{
  "tie_embeddings": false,
  "lr": 0.00433,
  "doc_mask": true
}
Each number is 50 + 12 x the weight over its row's rms, rounded and kept within 0 to 99. Layers, rows and columns count from 0. The size before them is the row's rms in percent of the matrix's.

# layer 4 MLP gate, 192x64, rms 0.106, rows 167-183, columns 0-63
131:33 57 59 43 49 35 68 33 54 61 38 47 27 61 56 27 25 56 63 52 59 47 58 42 51 58 61 54 38 45 31 36 51 48 53 43 39 59 71 15 39 51 57 44 49 57 56 40 37 59 50 47 57 45 80 32 43 32 51 62 61 53 48 54
138:58 61 23 33 63 51 42 42 53 45 48 58 48 45 70 48 34 48 60 38 55 55 48 56 46 65 33 43 61 67 55 51 53 54 49 24 43 83 57 58 45 40 66 60 49 48 41 76 38 37 30 44 38 33 54 37 70 58 69 40 43 47 50 44
084:55 40 36 41 46 54 28 40 60 48 56 39 59 54 67 49 25 27 64 40 44 50 68 47 47 53 42 55 45 48 57 18 42 35 42 52 54 51 46 43 40 27 75 47 48 39 60 54 51 36 57 54 61 69 44 52 39 40 58 53 53 65 24 74
077:41 54 60 59 54 62 58 51 45 42 41 43 40 49 59 51 52 45 68 53 34 26 43 38 45 57 65 44 38 57 39 41 41 60 64 49 42 54 26 54 41 60 63 58 66 99 66 53 57 52 59 39 49 46 41 30 69 49 51 59 61 40 39 57
094:47 36 38 72 62 57 42 53 49 26 50 47 58 43 49 58 55 45 55 61 65 63 33 40 38 46 68 33 62 39 49 41 51 47 57 71 75 62 27 45 38 57 48 29 40 55 57 60 32 68 64 48 56 66 42 31 66 54 36 57 45 46 33 59
104:65 45 55 54 56 40 43 44 62 74 34 50 48 54 81 49 34 53 49 22 52 58 48 31 62 60 68 44 49 43 50 54 47 36 39 39 61 51 31 34 63 69 54 57 60 44 53 47 66 33 45 50 50 48 62 44 72 33 69 67 49 55 40 71
089:59 27 62 44 60 28 72 39 44 54 57 57 59 43 35 55 68 48 57 25 63 70 50 78 64 66 50 32 35 43 59 47 40 43 48 43 47 51 72 60 57 48 29 43 44 39 58 54 44 52 53 42 55 56 62 59 56 77 43 69 49 47 44 47
084:52 56 69 50 53 54 27 60 65 72 56 65 52 39 55 65 45 71 68 54 40 54 66 55 45 33 27 43 63 49 57 43 44 65 52 49 59 53 61 49 63 74 50 55 39 49 42 51 72 33 65 61 52 44 41 40 42 52 40 35 57 57 48 16
134:19 59 56 61 39 73 43 34 67 39 52 38 55 30 49 67 46 46 52 48 44 39 39 58 58 40 58 73 53 65 84 33 40 35 50 47 37 42 50 38 60 46 51 42 70 48 62 58 41 55 57 31 58 51 54 61 48 51 58 36 61 66 54 57
114:54 43 54 47 45 56 46 67 78 44 49 39 53 64 49 62 56 69 62 52 46 67 65 31 64 49 50 41 52 46 88 34 69 30 57 75 63 32 50 45 56 60 60 33 45 44 44 49 54 36 42 56 26 55 59 39 40 41 60 45 47 52 53 45
081:40 45 46 63 31 62 52 38 45 40 69 37 51 49 38 37 48 44 19 78 60 85 47 47 59 46 53 53 41 27 61 32 57 46 41 52 52 64 57 45 50 43 50 56 51 30 35 47 35 52 56 48 36 67 61 63 48 63 55 70 44 41 44 48
117:49 59 36 45 36 59 62 22 41 23 62 32 32 51 26 59 46 44 57 57 53 36 48 68 72 63 37 56 66 48 57 54 68 48 67 52 62 48 49 69 75 46 41 51 42 46 44 34 41 41 63 41 48 49 49 45 31 53 53 53 48 38 51 69
112:41 62 33 57 48 53 57 37 51 43 63 39 34 60 47 66 41 53 52 46 71 46 56 56 57 23 48 56 70 35 44 31 57 54 63 73 34 68 41 50 64 67 37 31 71 37 38 63 45 67 58 47 55 48 60 43 47 64 27 58 44 50 59 40
090:57 45 43 45 45 55 41 37 54 43 59 48 43 12 42 37 29 57 50 48 29 62 42 46 51 62 70 43 38 51 60 41 55 27 80 60 57 44 37 50 44 63 53 66 32 41 59 57 63 64 62 62 55 38 42 56 66 31 59 48 47 54 48 66
088:36 53 39 48 80 58 54 73 52 68 43 73 53 27 48 57 57 68 36 48 35 43 55 31 65 47 57 63 33 65 58 48 33 52 53 49 61 37 49 34 44 56 28 52 66 70 33 59 66 55 54 56 54 34 55 60 61 61 53 41 56 56 59 44
116:48 42 26 35 57 58 46 51 55 45 50 56 25 56 49 69 49 61 38 51 53 34 60 40 41 37 37 41 54 40 38 43 43 61 54 54 33 37 62 59 62 41 57 55 38 53 49 78 53 24 40 47 49 60 87 73 53 45 36 42 55 45 46 66
111:65 38 76 50 34 56 51 45 60 59 55 34 54 32 35 47 57 26 57 40 78 70 57 40 47 41 58 36 50 45 63 44 76 37 60 73 55 45 30 47 37 57 43 45 49 42 49 71 53 61 47 38 44 68 51 55 62 42 59 56 68 46 48 39
# layer 4 MLP up, 192x64, rms 0.106, rows 167-183, columns 0-63
117:42 45 61 47 48 67 41 74 74 33 53 52 65 59 38 23 62 61 35 42 54 57 35 44 36 62 45 64 59 53 57 36 55 33 50 49 71 56 67 58 59 49 44 60 37 38 47 56 48 53 45 43 54 76 23 52 28 42 44 56 35 60 52 58
126:49 69 52 58 43 30 64 63 48 46 50 57 43 63 55 58 31 43 30 68 70 54 50 51 39 59 61 39 31 55 55 46 40 46 38 77 75 50 33 41 40 58 38 56 52 59 55 44 54 62 52 68 51 31 27 63 62 29 45 54 48 51 65 33
090:79 57 59 51 47 57 29 67 52 41 52 49 70 53 64 53 59 69 46 46 40 20 63 60 49 48 73 62 46 42 53 71 41 28 66 60 62 58 55 33 62 33 48 50 35 43 40 44 46 49 56 46 29 50 63 54 53 48 56 43 69 56 44 67
085:36 41 48 48 58 61 61 49 61 64 63 40 42 39 40 67 38 45 44 42 72 72 60 41 59 66 36 40 59 38 54 49 52 41 54 35 47 27 53 42 72 58 52 14 60 49 54 26 68 39 33 48 53 30 41 53 50 46 63 51 53 53 61 56
089:49 44 64 65 31 54 64 66 64 37 46 44 53 71 46 57 58 57 43 56 66 69 54 64 35 74 65 36 50 55 53 45 52 42 68 62 60 68 23 55 51 72 57 41 27 56 53 46 52 59 57 60 65 52 38 44 64 51 45 40 29 56 41 33
102:68 52 54 53 66 28 47 47 60 72 32 42 40 47 68 51 37 51 34 27 57 61 55 32 64 59 72 39 53 60 41 58 43 47 34 30 61 46 47 38 51 63 46 56 62 51 52 48 66 38 34 50 45 36 58 44 74 41 65 75 44 54 54 64
094:48 65 54 69 62 39 50 39 49 38 60 51 48 55 68 59 37 65 51 69 42 53 41 44 50 25 28 61 63 38 58 56 49 66 53 64 69 50 45 34 49 37 69 52 66 57 70 65 68 25 40 62 43 42 63 60 39 44 55 37 56 31 54 50
091:61 61 60 27 45 36 45 63 61 57 48 63 39 43 60 57 32 57 68 32 42 39 57 51 72 45 41 42 66 62 46 43 43 63 53 52 58 41 51 30 29 62 63 55 49 55 37 61 61 38 66 48 28 54 40 65 37 49 40 19 61 61 46 40
130:81 59 54 40 71 39 49 72 27 62 36 68 38 72 52 41 50 56 54 57 53 44 63 48 55 59 33 31 42 39 23 60 59 65 61 54 46 52 42 58 30 57 47 63 46 59 53 49 67 50 43 60 46 25 48 33 58 46 41 53 37 54 52 47
107:43 57 45 21 60 45 53 32 27 36 51 52 41 47 45 48 46 42 55 46 42 56 62 71 45 57 61 58 80 53 26 62 42 84 50 45 36 74 62 58 63 66 58 58 41 42 60 32 46 42 47 40 66 52 60 57 56 56 45 58 45 51 51 59
092:57 60 38 47 44 46 36 59 53 60 59 43 47 40 49 39 32 61 47 64 41 54 70 50 58 46 38 41 57 29 44 48 62 50 36 47 66 59 36 68 71 66 45 74 62 41 38 57 38 31 41 38 36 64 65 73 66 49 34 52 59 29 42 36
105:74 60 49 53 41 62 43 43 63 41 34 51 43 58 47 29 37 48 49 53 35 76 66 48 44 32 52 44 60 47 47 44 61 63 55 68 59 65 50 54 36 60 75 31 41 52 33 47 52 52 37 50 37 24 72 66 50 45 64 55 41 30 43 55
119:61 66 37 57 44 47 65 40 57 41 74 35 28 61 56 69 49 55 42 55 67 45 57 57 51 33 44 65 68 31 47 41 60 62 72 76 41 65 42 63 54 70 40 26 62 42 46 54 49 51 55 48 59 47 56 40 45 67 28 56 52 47 52 40
103:57 61 58 43 47 51 37 51 58 63 49 63 57 53 66 54 60 64 48 71 54 37 35 66 35 64 78 38 38 37 55 54 47 43 35 33 40 60 54 48 54 28 42 52 70 74 50 55 56 60 50 48 62 60 23 40 50 55 29 60 68 55 69 58
085:64 52 68 50 28 38 37 31 56 43 58 22 45 81 57 43 37 34 54 50 70 55 51 58 32 57 49 33 64 31 41 51 61 46 45 39 45 51 53 63 59 45 71 51 39 23 66 46 44 42 46 45 43 59 45 42 39 45 47 68 46 40 38 53
113:41 49 78 60 49 40 40 71 56 61 61 35 71 34 57 31 46 39 58 32 40 66 50 56 65 61 60 54 40 44 48 50 57 36 52 63 60 54 47 37 51 31 43 25 54 36 46 36 39 57 48 42 44 75 24 38 50 55 63 54 51 63 60 59
107:61 48 67 35 53 48 58 57 34 55 53 41 46 34 33 35 47 45 47 34 64 66 62 37 38 35 44 44 44 56 51 35 76 39 75 58 61 59 35 31 31 38 29 59 39 57 36 65 61 53 53 42 44 69 56 41 55 29 47 56 49 52 57 33
# layer 4 MLP down (transposed), 192x64, rms 0.106, rows 167-183, columns 0-63
119:48 41 50 64 46 67 27 56 56 36 47 51 60 31 47 76 72 47 42 44 33 50 44 56 43 54 38 58 53 42 69 64 64 59 60 46 49 33 40 81 43 43 55 55 54 51 51 60 52 42 53 67 53 69 31 66 69 55 26 49 39 61 53 67
135:48 40 84 45 34 61 50 54 49 47 32 42 56 56 33 64 44 42 43 46 40 45 43 56 57 52 39 51 43 36 62 66 36 24 35 44 67 38 37 41 51 44 23 50 49 55 32 39 70 55 63 15 44 59 61 49 44 55 53 56 41 58 51 48
093:56 54 34 39 35 72 59 62 63 38 64 58 50 61 44 52 66 70 47 62 58 30 41 75 51 56 64 54 46 51 37 62 30 57 65 34 55 62 50 24 73 43 49 45 38 53 52 41 38 31 40 55 39 68 62 47 40 32 51 49 49 35 58 53
078:39 65 56 41 52 34 50 32 74 52 55 39 45 37 41 48 47 47 60 45 71 49 66 30 53 62 46 41 61 45 44 56 39 60 68 33 54 33 44 53 64 55 46 44 47 62 50 39 57 32 38 33 27 29 43 65 58 77 63 45 58 50 75 53
087:45 44 49 55 48 41 59 58 58 41 51 37 54 50 48 54 59 31 60 72 72 50 36 43 55 65 64 51 68 65 33 60 63 36 43 39 62 67 34 53 46 66 44 43 40 35 59 42 48 66 56 77 63 62 48 58 71 44 42 25 42 55 28 34
103:48 46 34 59 74 28 44 38 64 69 44 52 39 48 81 36 19 65 39 34 46 60 49 49 74 37 44 28 40 52 43 60 54 51 34 50 43 31 53 61 47 70 40 52 50 44 49 58 58 30 51 41 56 45 53 41 40 46 48 41 49 57 56 64
091:67 31 51 41 60 40 52 61 51 70 57 46 44 38 43 48 49 45 37 49 86 49 52 69 54 76 69 25 31 45 44 54 56 46 57 61 50 38 48 62 38 53 21 35 40 34 36 46 39 62 47 54 51 48 35 47 42 68 51 63 46 60 55 48
079:44 47 75 54 54 46 41 48 66 47 30 35 29 43 86 51 56 64 64 43 42 36 59 43 69 44 50 46 56 50 41 44 41 53 25 38 47 37 53 48 50 72 49 61 35 42 46 54 73 51 59 63 63 46 44 54 33 37 57 37 60 44 40 30
138:34 59 07 58 60 54 47 35 55 61 43 41 40 28 67 56 52 48 57 40 50 44 39 65 43 42 76 42 48 70 60 26 44 61 53 50 54 63 54 44 41 43 64 51 57 62 47 57 73 66 46 52 59 39 39 38 40 38 55 50 60 56 63 60
116:35 52 36 63 41 52 40 62 46 39 39 55 45 47 29 29 56 69 56 43 44 60 57 55 48 65 42 48 72 83 57 50 58 51 73 50 25 43 57 47 55 40 39 38 32 61 54 48 47 50 44 19 26 41 44 37 63 47 51 54 63 50 44 61
080:46 49 52 69 60 41 67 54 53 29 40 41 56 37 38 61 62 50 45 33 69 49 28 52 44 46 37 54 52 63 42 57 46 64 70 50 34 43 65 32 29 33 66 31 37 52 44 49 47 78 54 53 57 40 42 28 48 62 56 55 37 70 55 44
102:55 64 29 52 53 54 67 50 17 31 58 39 32 52 37 54 54 52 55 44 52 29 44 52 54 59 31 57 45 37 52 39 61 37 64 58 51 53 49 58 77 44 39 50 43 48 62 49 61 39 48 51 53 38 11 31 40 70 62 53 51 44 48 55
119:72 64 42 61 49 59 61 52 31 44 43 34 36 63 52 64 34 67 29 43 62 39 45 52 49 41 45 61 66 37 41 47 52 69 61 51 36 66 25 62 45 54 41 28 57 37 31 59 38 49 57 47 69 38 43 68 43 44 55 44 59 69 41 44
094:39 47 56 69 50 31 55 72 38 58 58 58 67 67 50 55 61 60 58 66 48 43 39 46 70 69 66 50 34 50 62 66 59 52 47 48 35 53 38 53 31 58 27 49 55 52 42 56 65 54 41 58 51 81 39 70 53 52 56 63 73 37 45 42
083:34 31 57 35 71 70 36 49 60 49 58 64 71 57 37 37 24 63 41 64 63 64 54 38 37 43 47 55 46 42 48 34 45 58 54 49 47 47 49 43 52 49 52 64 67 48 54 64 62 36 46 54 43 27 81 60 45 71 70 53 47 51 57 59
112:47 59 76 38 52 47 56 42 58 35 53 38 68 52 50 36 47 48 73 63 35 48 33 59 61 57 47 56 46 44 48 70 56 56 51 50 56 67 38 52 34 49 43 41 65 28 42 42 64 84 32 47 37 46 30 31 40 68 58 48 63 68 54 53
103:56 49 22 47 44 47 36 41 59 45 42 49 31 40 61 49 55 55 43 51 67 50 42 36 48 48 31 61 41 67 51 43 43 52 33 53 51 39 68 39 42 56 57 33 52 65 41 21 51 66 42 67 59 20 26 61 61 61 42 66 59 46 59 35